From a checkpoint of a small transformer trained on Wikipedia: MLP 192 SwiGLU, RMSNorm before each block.
Each number is 128 + 32 x the weight over the matrix's rms, rounded and kept within 0 to 255. Layers, rows and columns count from 0. Numbers have three digits each.

# layer 5 attention key, 64x64, rms 0.181, rows 21-63, columns 0-63
097149135187114156141126135164100106119148123125116127133125141127152129160140130115138120130133095136134130132139162148128129167115115115158138151149114139096081153137132098140118119096086095
118095102129140124146154095129142133137133108148142124119133085097145144111100151112148115119169116133096114106151111170136157087164141100098105128136116154087115159123117119152087111153067110
078119141161194129133163154150069112139117152122147117154155109122109129141102135132111091125128112128149088114136155113077156123108101139127155147126132151191144121123132110129098099144151119
138121147110137158124111089127112133088157089094132141134139106112120124148134119132114105142116107153145115160166148121107097113116122142105147159150138145106113103115137143086135151094131142
075134122149142133130143157105083126140130107130126116154152109112121152124126101167148144140115124130140155123167128136090120140144130159143100109099064078123103088111106109167115094159137112
176110176107162103115148099183144078131141113146169150117135120158099136124103140116089148141125126119127125121132138136155138080120164165119132100106122130104167113161121105113106138165152131
148150164090119119125131112165160145160138109135157133158132088166093133143125138112106125155091116149141144085127155112092143084067157137110116137130109125097142109112146093141135164085149162
105098112099119097140100123121172151125167175176123123131127138153155123128123124135125180165122131117062153095118128153151127140120175100183134157128120084106115179131156100141125125126118143
118133114131126120128118122132124144178153129122103117140144104100134136126085100109124131117160134132101123102116126150104124120099164120126122154130149138097120151176119127101117100120117151
185100104110135162094085107107102136112127139151127135119145128107147116147156130155132116167167127091134141194144147129188100159148100118160156112146137122154131074128125165108156134141129126
109112151083111130128144168115110154130126097130112100137125111124087128133171078125143111109084094147144129116130136117086130112105116142126123145147108145127145101115146151131136181125150106
137128159116159107145121143136161147165154065129141129140148120124085147123172132103149124143136173115130121128130165147122134128106124150102114128138138161118152115138130111094136131119149145
117133106154156159098131155143184158131110100132146136149118164137133112144076150137098136148152143110113126168084123102122144122152092139114124125094112108144119128139109112076112105133110120
176152151062166227097151123100165116074014144177120146128165149082213097144089098173113110113084143175111183136069162130120091100186184105063075112121145132175146135122114155152094123084126139
087148128133115114132086090118134134166186113085113078114077091135065119133121173046118151168137144125153094125207094149208196136106135191162138112138160079083117083173124093150121141211128083
105081132149150132142040104164085122180121118108106126079097186141104175081177136056134160145142173089112051193236143110207146139113078162166179069129170192113142090137151069118098130210175074
058074168163191158118012127203160149205185078097076096037140096119116225096137157046145117133187146073162098188188141111146140166092001163099239100123145188118095063122116000115107113191192062
077120230161197058125196193128151086160147103086106129106109112093070155126121102137144133109159111136169154167117144135064088115113062106070190169126127112153120124083042080078122088116156152
139172093105127145119103175123152126119143109094173142120138152090117136141103155117137155074132115046150118142089107117118131112134131175103141166138132127177193139158132140148142128130130121
154145166116101090159107124098128126126098146115157086101061132119142138129120091137136113109116142113119162123124175119125153146155147090111140078158156098081122151154115146180110132115139134
086096117207140111178104153143117147168229146093108103096070152125049177105154127130106169137162143098143082146141079136158163128121093137144123140129117148121059099128134130081149115173142145
136139120114163186115101154110171148161142094096116132127079134139112153136120132132129151171121152065112080160117127106154161090176109139102155140111130169161127082170145103126102132136147115
154168154154080121147162064130108145121126146143152094175144102141123082157101106125107121130088069199198153010122137141118152138093169128065094118158117056066126144062118187129153158085072123
093124148107165099115141124154074143114126148114118150114135160117175145141134106119112119135142113134136107137136172121136124107117128092138131113116088122146143128115117147121091151120127143
119166147155181155109144139158055118089089186120205114121148120163158108150124130158095099150064042205125136090121195106139186090153149124180128089094017091107136123072162203142054105071138116
094123072120055132174103083115151161137174129139088136153147136167087134124110094075101138100076106106133133123149109155125117152064149176170059131105145108130139093084135157095170163094119171
118103170160124157143176117144064099106117134156190132058110143116153141154144152134106187132099120120125146144138139126159167115096131103122119125121113125096115134114124166135179106152094123
129145102136107195091138130118096107100096113151110125097136135138155095099132121178137131127121109153129123155101135169123126118222098105158105164168118122108027095123123134097087082151102115
106102130000037129108101092046194192129131118120058166130157121120105120087111118126190173087126176107141087114122133196087091156140156148123155190181206164124193125145117095121154199118140095
136103072125062117137122114144108130097110117120145147125161125115101141082133151144118166070104136129063136134139068118193121147107146081139069138189138154098111124136189115143127154153115130
108138083149130132145131189100036130127162202182123170075135114105098160143128128129103148140109076160079136111127171090123150056094138121127103116085141085110163148092068156107161073128107116
129118109153186190109130061095084136112057112148121137085140147070120158154100136173150095171177177133122102129066130134161112154081138121148166139161090129158169151089129134149115064095093109
166146101146120188118106133119100152139107132173146086118104140177127093143120128149127102112129149090101141113133212114074104144103124168181115112065099150071122177081173142122112085089103150
148124159109087084133145148102186148126143122156130123156128133165137124060138128162108145107126155116119139119113140139129140108101095133133140179193177156109117138129097081117127141133163119
080117129072194095129106171102231085128131139127122134095168116151135139093094157152184079128135146077090179127059134074115105073193048135086170136154121147176179204122093028110169151122191106
143163087186124160145125082135049115094109156102163076076147128165132097115158128111092132182075055187106150119150121063142164095164110124206091152123068109133066115126164206139106130091089167
165128188118120177080167145162155160154174100119152147133101122135124095095132139136067148184120148106121104088106171160112158085085146111167097135108162117084137146125117125140162135124129107
149150115125098117112148158116072122100137158121159150157075163130133092087159113132106118238178141153111115140164132169146147097180196133167150151205153058131140162137117197165186103170070162
114172079193085147168150134120150116140125168127196073192152082136131159121143158131149040158126125102139117089176163118081151123127117128139133107060099088120133088132161169101140115113116157
104096084128130216081087162137144141148045084129146091121117116139103073095086129120128140128096107105187115121103114122173145144139126116066124124140129117120161141096112169124125099147082137
164101111135098147141133115100141115143138129123127113139138115138092104109135136137136155129121130159116126123112116126111147089150109138127128135153119119099151121106108124113120120116118115
139154085121194203111120112135136134113127118167135092114140128137138142119111100160137144200136148166168129122078183126107155086151104135077126112103111131186117111124149126140097102081157127
125142120123072101156126054086157101121109120148109113124119114147107119150100092127137137130161122140138163076120106138133143169125131147117108175183167138101080157121107101130144129104089106
# layer 5 attention query, 64x64, rms 0.183, rows 22-63, columns 0-63
136132104135113129151120136140132154142140131097127100125137107180148089141115101138161093126109156140136124104111129137120126146142127106132136124124120142122105120156159139109148125138191147
120189159167114090137143143183129079164161102140114133142101141143117176083128139099109173145176142134135119136152130146109135127086121147117135106121087131122150139124135109114168132121103148
119154134120145098123108111128143121122116170137130150110144127173120128144102158124122143118133143088143116125076140134157112141116126131133111124091119119182160112133102140160107133116133106
123166146144128128117128140161136111133134099127170106136092162104112117100090149117123128117157122134110128135159157144110163131104104113113166130124158163113167147130162113138182129101145148
077124125125118148140080184134121165161140115099144090146091105130127133128109156102125119134159118141152121132132124081119107118077114112144156125092114112118097140120117159144160096137136127
087113099120138121116093129102110146103124110151100121100112159148106132120131152113109147128121124083109149122114135109135130113146123135137138112085131115127128121117111149109143135118117130
131122104084127106152131110114129150114113083122126118136072128084071133146155108155113109109136083138135139151142104151135156115201180140077118132154150091059110135173145147086138157106116134
167136138108115122138128104136130136089133122147158149130128119179126120108127166111106110148145118110131110157125128112147103108142152139139112116122087110156128100114130114122106138160127120
124183138118131122131117157166151107170118126081155143123127120127113158121113141124139151115122154131159110130161147127105129144138144137100135143137122107099171127165139117151118104123126114
145140120144128117113128094091139127102141167181104133123155173144100121147134156159104150138136129119107125136130133150148150129136132135119096132131136136152145138101113119107120118092136134
145119092123102132121124121143174075119101185134127134142068097148152112136093152129104165122146127138122147140100107139172111140136133108112111157114134123131139117167116106124150140131122123
104117047146154134038132129140124137113138103181116140127106134159143140197190111163166121110183134132080079122123173164122134108174086144127139150161155133174179103113173132092097131106142126
153115165144117128188098130144132101157130118096126103093135114141074121088102148089118165131122097129155144097145114106124130161079118101166131154121092150115136154141091111124152129150130110
133084098188111102186155155135094172134185129153089120092090140144147176183136125151128118146156142117146133134126086085128127112110089208099152146176175101128141130095123146116149148096103129
122099135160100101172098101178156102159200112119094092046045155135127166148126178076187188135136147124081099141102079103160167112064054166088151159171157168152125132150076031068138177109122095
144099137226120124157095129208134054198200115086089083039098106149097165123109216060149209151165137107117083156134087099166140172082004182133194142137143180131115106128118066100170141179122117
150144113134126096091160100142215080160154177105128165111094090155103134157087047076127140082133153055140132145064096140109091142126139160172125146067172138200144109126049116075096114130115093
116170071148092155154129137083097132102147092118157105148120138106092092102107166104118110097107131108107084129118106147127135074167134191139140148088115114130162110132140167094165137148131163
138139086144144159095148128147123155113154121151134150114127119141125149167140139143125131125146103123106079113097119149096105112134121140141146157101123130174136117106127123067128061123110115
116141128056107162125149146135104139119078119130145133182155115086135100170116094110124111150046133132155148106130139193105117111129186085096111095123105125111114196159158106153119146119112121
098091094221095092155100099133129132126190150097093130047083147155120158137166140147121137107158159100096094130157112095165131140100057182169147149112159137123143084125114110075143124116135127
132155149051137068072181165106153127101084123185162141170197138121129096119144076163094112085118101164147122124139198121057095119149189089107078121113110097093137134098152179190132097089143161
138127090119126154133182123182158074130183112146120158090114123129105160146161141130121112126148118131109136149096109182095111123184142127142156105098121070126127131139177150070167133106107163
130138120117128090178108177138112115166152130072137155142138133098121113165155113132101137134120114138145136113151118119149130142130115159144152153142075132108098144133145162117117124155106141
117130050123124132137118121103127178134142128143092099179137120188149114147149119118109117149096119114114124127121163115107166123122120118185092134115144101108145114090148213103197172108164168
099154214215177130083140176211087079132120157087173174137141123171154141180103216064123176117138132108148158098124130089188142120082086094121133163113076205148185127111078171115152073178102118
127188119136140157068074084154111103122119100144151199133155131138147187040163127172129147070175124108173182174172163201145131172196106117099129124155151121140067083090146121122089088119115145
068085142059081119109109118042099205127108114133091130148123140162083117140171132151132139074112167091148121117145154150063119170108146158100111168152155112129194124091114149113145129114125114
095125097115133121138122186126076153103080122120141139143136143109104141122175111140118105101091121127031185119137129082169124093153117090128082137192111141098137144149181155133122151114120116
117159099084116090117104167180130118186181171125159223107180084110148205139094124086105170085158090154108114104154177081185103099110143150142119151078134116160163144110092143091174088163117151
058128136142167140115101119164060175111095104105126087104098120113115137190128208118182110149146127171183064120098144109139064147051118162137181172138101147135202091065098136139067111091144039
119127102129115167100106118140108126149122142161132098131156098167181139120164138137175145141145166108115083147162255116117051176084100128156122078069163161093129150053185130094061135167166172
167124124090092151168164124143128181117141107195089150132052165133098132089170101154084129050102185096106144115168111160127196151125166128193118133197108108062130107105181166133125131066071142
138146116105119129134135098156204127124132080128117145092138126114105154109080151147112114107128164112118144132130181109175173105137169187086168130144082128153162111149179098156140131117103123
187168086147144154108126079194152075129135106134116153130172137134102165081161143093088156152132081163132132161151143145118154100200126104156148141183100089114099118119220146103139149124062204
094045167167178140151173122145086196163170132176126114116104141051104108059172165121093146126128134086104133109170146140113150135123147131179096117032134099054108130117102187140139122111167167
082138122119130063177123143116084188142147133105204133115112159086165128094119077108126086151150129116157143141167120133129084123144163120166156137136126124107050130115127169115175097141131173
186154064142079197125136106189156114135131182114128099173151137077107127112135094125154056137120153097146130081179137157085119160107126095135149088103116073071142085134171114162174147123104147
151110065105115203042110163172111123124085103090182087126089043177107094115086182097121169113103147116172141156122091116164148184138111094059137128144169155122161047085113145107140156179116150
193135102185101189085121119191094117177151137076110114158087139079026139166164096121112128046101145122159150137177160078104212152158169160087126145141054062068171086109157203114074055102110110
143161107121162161127088074163160166145172091217102116087160116173106154098081137141148205173167221120183093178106122179112135162135124199067167091147144121160140062135200095150117121079125129
132127120114139129161157068147113107073093099175107113092083170148125155204111104153125126132128142162148125127175142115131189133131145137121142139171121078088133096086137157123099130124080109
# layer 5 attention value, 64x64, rms 0.177, rows 0-63, columns 0-63
130147098124115075129109110143124109095117151117146190134131115184157085111144155120158138120149148081151111120167171143156175090199154132115133175179115116113129139164133109139098129168116127
151127090158191164104149068190143052100103055091125084090140140151078181128126098138139092127116135180117146162146149074129151124172131135062112161143111051113043109110139131133118111141133127
114142131101087120169159164127114177143145104239129215124162102179159138127174087129187170146164145144121119124077169130034000091117146164116129120163173165155157161147162136132132102125144123
186082136182126115154165164208114075186122131007085102145139124101112127108137128073164080112167110128197093147192125139132167126096106113129127105140125126016142104112141129115132159115156139
167157160146119081124150168212132063179156141111082143133118161090183123146099116104172141175163111135108073127157127121088150091120148152132197051149131098112145172121131089112208076110103164
155091148141143152105137110126114109076083099190181119073159095115110177060187142109127137111106092111106159164157187181077130129184142164130140138115125120133160071120132104095129155159123163
066103105114064138189147185103108122103120103129074166098111137176180119130135134119109182096129066147099146164129140096156117100136143136116103132080130157098148160108111113121148197136086143
148160045154084224122149093207177048075131144120099150093101085221155135064069151077151150133071158133124117153122158136135098120102156128077150173086133157164143149096103128110153201143122151
124136125098106098122093137104164089154131183185113158105093071255146161087047129113088179110083160168099131074070111095040163116125122146149126109119104165167107147093098140170074086112052156
132150157133213108096124104155126153111111115095176133148102165046125108183196150168134068181139138110142083174163165121225168117158145135130131102108111092074150125208158102159124115158165070
111096167156139099089078221124060153125149126064191127108141108144108129098143180101145112153131102108129091112152153115113112090164061106145177093147130172131166114113123170139110160171127097
166077045114111113144163026161134131089156080156084107070134129185101111101179127172124191112115084159113150157159138130104171119168126131133067124172165118007063119128127137141117173071120145
225174132155064193089145066214180022134133100110154122137127103202128113063146131087159168160120170110085129140103137156091109112155117168119095118132103148116071121148145119129112121114078131
088124125110100086211128173078129224153119112149122117158107151126146113116121072148132141179160181166100113110105159134088095133091127133084127109146118146173116148132120159133171114137131117
069103102089107129185135128050121134094082141096093105116154159117095126101095120133120108022085115128129190177194151093132081181156165104094034188122137134119126129113129125196131103104086119
066118151139165069098099177140093134147101089085211118103159125142140133049120109108204108157136158199124122175139170109065111105167124120094120109125101139164126115089103159146141113172139126
100096127069076092142128161081127151128114098069087166141131138100143065067106089153176102090137131162122105175113150117090106087190185134095077153149127053110078112132070152156148078167126142
222159140129156138136131082170165106122091087235176114136089116179134178127130052149090164131131124151165144135131112124115157141134136154096151144156103103124072133140153107065060086174123140
150128142177194128067113124181121082122172162151139110083173080180117147122110170096127162143117181138111155115144135092113150129095068124178150102078122162157129112102099127121140078100148140
123142187113153179084096154113150116116139169058123148119087138092118101161023197122040065108111117082120155155077144122205142126125153108180161115036105101114147158156040105147140125108165123
017129148130146071153097209002068131098141120128108160152124156142109149118104131156112110104132082127092116148124148137168142147171137148148131165134108158149115140150120126132130124126069117
142122143137122097149130156149173085114138160094097127107084153116149140101082140088073141051114089107148132185153092107131121134096144118135086079089163127102088116122126125085161103079135167
100128177166206137134137167204115106166121122132119143111151120146103204116136083100151113142132158189136148147134165097085136095111142115086127158115094139211105129116116127131113084129096113
185121184149111087140141165161152171178190126067089139154095166105127128115151105116077101126204111094152084136126096147111153071099117137104130103180130079117097134143104160052129140150186122
083062127123195143138109164080089160129075085077130036130151154035090166184090103186141100133142103148178161147179166144155163184165139087097149108109132068098114100116128132093160111129151121
163171122167101140090107168230135100130223139124081193132084099163139108115160142093133160101153084094103126116096036117136164105081119150166141133161103101137088134117127150081107191110084132
190128113113054156114124096102173145128181148120120146139103187088147091130125161161109144167159128110084111173087116168177175119133142163170137117131132131100133115132119116088175188071088142
161120182125120167170174145101137164181106135144117097174139199060107142195138095128072123096154102125138110134130097131178128101131141120106088129113136112135112129133130103077128095148153095
201180131102086178137152091157156127141073103063123110130097145047119098143115123139155125139139081131188117163151142110153082143137175110033145123119161105000114140142152116136146155129104125
098114148147201122093080255123080164147121145113153133111182094124118109101133144144147114139139173155090110118142129045082121117170076132156177138070082137130124149108128150135131122173122101
133175146128106027141128122145160077134157142061122186129107157187145179059103124108134106102137164134149116167132121064092241088167132177104140139200076099117105153086099123111158075126075162
147140061201162178020121135202086067101164133146145120127163122112118134174163155113170136119141121131053097091159080142205117123150120134148136144076113137178102087143159102075101144173118103
118149163198125063140122123178108116129179119090159123150140100192088096139116137084117119131130135111155124155105121125138129138103095112107115134130108166116079080118119159086137110081141157
119104167108167155133127109155118142134138141167165167126155123107108146080134150051133159107144096134168129141125179186150076132154152101125137099096164112110085093112075128122131088132171168
140125169154108116179137125120134149117147107182149113147105126121138130139118127102112137142121120056176130087126092161124197061155120138116122175156154166126092180146080116074123151129108124
151131115126157115110126117140125112119135116147150113139139081112117122159089137145219103127117158107109137129136082150119072121151136122101131107147137142110162143126095129063139066136145090
141083146135154111145117141163120116135104118068047178176193138153148120098098098177125143160138175068139109086141118124133127192158125089044166165120133166113153157124136133129104147111053097
116140099142120106075129055159131160135083113120210146161147041108147080120122145075084147144137087175135138091114101085135146120102113117128117162084138105141140100128121120067150143147171107
140107160103050099133133109118114137115145153157143103109161096080167115159181135151186145152125122165043124139073183103076165137136131140128129116078121130121142145168112122126074138138134088
108088095154144143098157206195096082141166107128131160139139088192115119166110111122166141123127159174122137117093118111087108184117081136082125141137141195156183104158046148098146120165044136
103162164119111113157106140146107107123156111101138108120124193127115115126189069114084140140134054128102146162101146069183114116137138094127178107126131163078130024070171145189140134054179108
123124216138165140096153102113113150119137138145109126129075120116130137142123167158128156146121128143174207210118098176168122199084137138139078149089077147147153063119088135157136095152169087
125117118088131096107123129179114144148138121083149163139151182144153136098124132102180080119154157125071126121142131108094162094145121137137166168121098134092157115096072137102176133100113126
128145109153110149103109117112123117127106169141147115117132104146157127151118156147093154146115123112136154093128119103139158152169128084108114185097198132132129045113149126165099187159142138
109144148135102137097131119115125131108110163105132106121106147134128121166101146099132172127085134132153178151114103112150170115112120136121105137111127168199133074059155130118145129139117128
134183106144094102164110162117131148138132166173158093159121142182134111166103154168090130122135177064106142089110081055132121113141140127117125143100142127143099186132189126090185118127129144
152106140089131129152126143123130125177090106127140149125149100117135100114146090155163131122132123123210054137185127150078072173128135080146159090162145107114111179145148115185118174153127150
155156126142101164097112126105119100085143054136158075170181114091158131169104154148133090140118119167150088155148092163210141173140124181134136114129131085108090155084129131064096199164112147
089112117140128114090142085160121100122086111073146107098128168180123085089159148125104150093129072174146129103104194149105184055190096146089133132131101149099154162141084131100102141118156117
132105133086123169144139142128113122132079150120112118107092172101158137121151069143125168134134103179170119131187124156075119122100139139149133120174133145125185149104139104127151115161175146
096139133161122101120103126126131134123132134117133157134127103178147104159159215196135111138064086116169085140110186117145122127175116175146115118087103114061129128132163140152095114075141131
129197202154096090106118084143161114089089068122162135124136127147150076088154130131118145098116075103153147107161114063123125145150150148108132136149130103124074146106171114144098099124073121
120147176086109138169123130137169108118115147196143137083114098113163123158131154128139144131137103102168168080077167128174142127149153163177140139187154123118156149095097119117088123150157102
087132130090138109134104174147133202122138090110179121131161113157106136076122117112092173050096065129128147132125145140217139139141137121129104120134088119160146167144041137155212156116104140
095122143147116127101111096206126130129118103098176146154101106127146138166094190144200175152147130058178124126088114117169119099089161143125144066115162146125127104117178149176059130154202117
115159118135145078138134114161144125151085099139165139162132026131101139171176101088122124149093113097137101109100099088155114115146148153148128134125106138127128153129166118111135100082209089
117122181074098142145114172172138103119126143113102153113163154094138145100168099134109164085165117150095196134153131094114137118147181144124103168134108112104145155164165101172140122123099125
105130141127116143164132124151127147129162163074114153122118153199147068119090150103146151130160161130155106141136063111147145083105115141076149125117126155181104127096085150100162182155152176
142114167151112073117134106104122098140117151154159058145109084214097090139093141131112125102068126138169145148142126148110134153123106110106101083115103142122083132162091129132088098111132103
166150137079122139130098131083115172162157125141110129149112109103168116102092096099154099128156143151147044174166149154091112164115139130180157104141157067085124118083089131124166102128079149
133098110151126139109139146149056121107155150168107128104151169097159134153130116131149120101117110084072137210184128111145127139154117068132108129099201151092125096151137123138135123114170111
116172133165151108136130095114130139090109088136144137127106160102131169091171128168105091187126100118093116044132119125146140153091151169107182141094136086130114152089189127121124127121151141
110165157133123181144150073118143148100142101082108161107162093140169135089150200099120150082084151140107112215117137066159126108174134144102118122141163077155033094132136131126118113148127162
153139137152147105081098141155127118112149129157122100090203186113113124155055130117136097057146151129119125142130123173164128095122114095124133193158119101144097127097081142159107150085133116
# layer 5 attention output (transposed), 64x64, rms 0.181, rows 0-63, columns 0-63
123111123153142102124127097132115140141132133096103160086205105153137133107142101057082127148119126146112150100093124146126149126144135098089128169174134162086162078127159126137121185100127145
157168111105043187076171105169187113090088092156121100129157157138112135079205073168152150135109136136131140177160158103078155067200107158053102135192104116095075096084137157097091118112078107
151122158150204114139095184128087073151183136137121179147215117078093096202114077088189086136104188116146105080181181150080081173097088140136147081101173103147172131137146150163163162153139097
127159096185167210073148098139111162117091113087141096101090126123134144136106201135125116150144080150181074174113082141113150132134143171106165126065125133049121125078128161086132074129118170
135167080158198161045019114176123096107161143104226109144157147071134126181072113110125133113117099176151137105076074125098135157112107132163206136145140117089163105136144103137156112090151135
133069130124159129118160058111134101121130108216115136089130086175146120129178100133176160131057129150165111139122159158072123153187130168142131117142114062088113112123139116153068135106114123
117152193117165099152075200137128105159125128123099171097153135165129137099123166083078138177094156150193127096152092123160125136115127191153134157173090086122113096129097151138126124132114148
228169118155135122127160101193160000154130163178115139151169145135134168153126176100088150180163143105181147128141129152159110146119106153112083125183082171147131114130118170146019092088114108
160153129128072081125113127177102074134139148168173185186146114153156119095096188128150196127123190123065159108117096147130110206092126108121126158113098126252194122160108162090112148144131104
086099080091157137131099107095142180113108139092089059078157146104175110149173071116077055107101099142118146114085142122135136069197142095109148121163166127073106127097166062115145155130110155
093048091136212151118093103113086185100095132139093111118112084113160122139122156152142134156111147111111104173070094150148124107147099142143142148085184163155111065148100222136108121141159152
125177177158115128157217097170157139138132097117108102113139081155086134059191135091142169158109205116137123122182091122104156122117180165122166135130101065082113125082160150112174122121089160
255177062199138150095188069255188053161160146175152160090137105139120103119146098147138132165125128131127093128126106156119083124172106125083151130148132126178140115078165109115108136125159172
111138172130134084175105199131070156144180114121194146177134162081118156149120091125165080097143166135132117121160121091139077163112072073109121087134150147147086167127136183112163073160138119
094152201121017098156178217089134162152079099117100148124155125204162122098160108133107179189164138113175104128146152110111103105094157158087136120151075101104135102110112086127107099123111080
117088088145158122093124122115070147061086111166138110145165108124167092107093083157143120141093158134124118150072138084094085125159072124091172115142141149147101090145085231142066077127136081
137172165144085082124132158128103182115122079116145176152197105164160111085139053089103114141165126164153128082158176092101088057102113151138202151157085138067174159153147177085132124102125107
162106155105124153096161082190175091130151130168179171113113179127139133102148079107179100075102125170088153116190169144078179189200121082072103082121099119142111127124138089118135178133084136
145111083122144156079116051131133091110105171162154067149119111139104110126114190154161175136115157097108126187079124126136117162112155122145107139101158141204120103099080156151104109148168115
129136066080100093119053132110133143121078199132100100155091132142204130131154206115082135126172072166096165100089171113165120042100171157188109167138099149155163158142132046124071110124145153
013090152073102068182075185066090216142130087118135200059175122132119123131133135084103166116109124139119155102081104093126137065127088162141108169171143119183144055146086123129138153151143087
138156171145104100141109130171190126113094156095161105147124117147162125102122178123103155168184110180153109143146126113121152146119162176150143113096089098129145144136095104118104073146157099
110144094122125162063086135112106080094099103145155136134174153124126107145121130127188127110078093133148143178121128101110080158158104120077083092134133133187121096119123175146082108146157085
139134152184137138132085112157142159101146092060170123140108120077113152120145164094171070084167067190121098158187119112144156119123121133156135132069173167090115160138140169079154102139166190
027138119043103168132129115081111227083090094159127089129064171145155133124167082174131123130114124157143119175109139091088168086131122141098120111139081122035075135123119120158125087115093119
150158144196175159124112097177161074101160105071168144099116097123065140127084208090107149147104078146115150135145108132187159075116153136174137168099146163202136105163140196123130173141174152
166163118164120101150135108155154141145195103136128125108121097099118157117138122105071130089148111156120147100156072143178147094080169147207145133175109113130104184123153073113151109116163200
137141183108100142104102175102161155139128100106112156113092189124125123128163088139149045069161053155152121156172128105137127152125149137142109108111115115093111149125132064115174128141138178
146155105126128192120143150189154156142120112129103111110119168133201137135143093129086063180156136132180104094201148144105162095137135157108193062164076119019137144137205056114126095088095154
119066089089160163069070116096079168095106134166153126137138131155151123145106144165126126158067142117103151154067147132172094089107125112151141129096183153170105050119092215126120111163145117
142141117178061125094102148172118129105117082112215143122234103106141151044093163102105181085138120192084148131147099128102153154116098116100162189189140155130142096124111123067082133123161130
166096103105171172078112064113171076115134113137088123080111143152056101169124086123101104151097071094142140189043110113180162067168136141166104161145151151173109052118107154175137175115120117
041093128081123100193090140063095185128124112158120167132123113128114150142154137166127108081102123140108150111130130144117123122213175142088121092139136135134149157124157132157096143123120083
121177088096110142134101109114107103120122110140102111118136100153121135141135106191116134157095199115089129135123120096063172117119120148125110109160083140095165123139189135147115147095070121
099114086133082127091133121081118160133140115094114165129155114171086126099141143145134137111139129146087159136131121112108088178144085092137099152147159162135066140080127102144123122157153116
126142155099094108118148115133118133115116140127129128144109144173119138104151142110053147137129148130143115112113148143132180133090129147137131165149114122165136126154137098171144176090097140
092194132127135139141129099141139145115157122153168172127057133108090143172146159077143080104118095166138145121096150183108111084145166130196125118193103129156083136113117111163120110087198177
140111133141142124177157238093140108144133138109123124125126237147121131101141141137132121137117171080137175130130170083116071128144126174110131101116101124126116150167101099187124101171133142
108136091157215130092066180119156121126102091113134116119141135149097142122093100085075128141136114101203099136157092134196109099116084118140115136118159114153119078135148145141147122136092129
156171152075110090168106131089183155101116081131108117124110166115086141098173102137098132093116119115145150158183149174172154047175152151174162160153121073109086179122202089150120148095171089
031079120097180167125121108151118165149095165175090102165146081089140177151119203144187090139075169146177101163161128144092107111144156143109103071104091083121193128158112163109102127147121117
084113090120126117169109122140112144115117124117171078128182116079121141108129117102099071124145171117076086046141168074079150103167140075105189083132155110125141153142180090126120207089105157
127134139129161148165158116105133121107133144191087114121086088141088120153127143140091167136065121140170149119114124190172142135115142114131100097147154115126124138146161121155128102157127159
102119147169175123133133104134160127123144081100139126133120121104116123108101106127162109128132127113104108167125136060109072121118124159132184107113070122173095171174126137114119114122151129
140067105149134110142133119155139149133121123111167123127152121083142115105140105152109063120159109126114116117142155100117081163134139105137175108089102082116141163186107115160115117120136120
123072172164150132110168125067125143128116117077118198094137120129171115145133103082160117123123062136125138141141158126148097152118117105104126140119119151156095119133057116152069143146146096
145191096135134129089110106162143103117142141171106109126119173126131157120090151102123149143144135166056176131056144146132154088104116198105083168156099160106137090097112098091136096090111117
177092147120126060185147121146142131170118169141140167094088131191063123066171171102103160092150123080098147113143163080088117101117096108094121136098115089202157072174121175111147086104144105
122156131117152131163126176091110198125159133169106123179113123083098133137115140168127118168082183112138139107141029131124125162074140132203094143121171113130134122104163170136189074162125149
196146107142124155081149125185159132138146138148117075140164144087108129114089156118144114132125169148095147113066122099147147120103094127158123145094107085084125099144099111130157128133090121
079130174102204085174112145088067149095118127178147096132111142119118128141107110109119148147136138155117158140153057144120121141104134108091105106164137118188131083115135214092117153125109128
096054052142139115174145156101118143210119179121120114157098174106143149167088117099134126164127130152117120147099144141107078129057128126144098106114099143142155111143058163125117117120199124
138119072149121149066160109131110124127115096095135076120153149111114144090106135147114156158099129153097090178157078113080100131059115090101119141083111157136113121139135105154159161109097154
140117116183134130116164080076138098109116165123090129118141151118129078137156171125106097185136162114132147131172088141033142154140137129131118143124156148083147118088172105128056080136170123
094149137080150137156137140099138123137103140190113102123126149099095151104126078143058086115093129158158105129159172094101067169124137100063129167144046128161152166113091159150160129056039119
099138137079089126083126202095072156093122173126119133132117213145152125149109204125111117149144135164171166152133162145118112107107108140067111120144117142106125123116056130141113138172081144
156153072158155177083150088107124128158115149144116096110114133117125120155091119078134106186082133101175038155113094154129132130091102103163168091124143119115127104106103138104099101167165123
169089114146094126138141100098163132152096098138155147121136117065131177131150103162121109083098068111105154137129166114119096190155177090133118137155134129148107161155133082172086078114102093
038128115148159085144094135092097206087158113105134151124152157109132116144144139124113082136187157103064129097077135125133141122147137156126105151109171167149165121115170121119152174106114113
146093100133147119152166072195156040111141155178152102074121118184105147138129169158141171109108141126078194125089129159169161127105122184083099127135108167118159075162167116126130171097111124
096153158101165135152055109084167148130120122103112121143097068174066148099153105116150119177164178130160091096115119125125142126158111143135147108128102067158110111172138153089105154132113120
122086150150110145174148168140130137190126146116110148164126115125159117172101142098150180095132131157168150134155158083109097097136114079127093145147077130115113117152067184136129122148141141
176061093105058096115041129116149080159113153138159107136090139102111152155126030163135126151142101075131103151175138126098092162085118139145123101137110121177160119156120161106085101140130122
084107116154115123159181074136133151165135129103121156119059077151125111067145130131106133138119099143123117117111072141098162168138170135146150087118124135142205143150185118111152114135111129
# layer 5 MLP gate, 192x64, rms 0.227, rows 0, columns 0-63
091145157168134149165087126141135129169139082151154108047092159142106185053103074116124112164182142183091130139112112146109106180096104143171169124128127138118113108163173115146159205207137103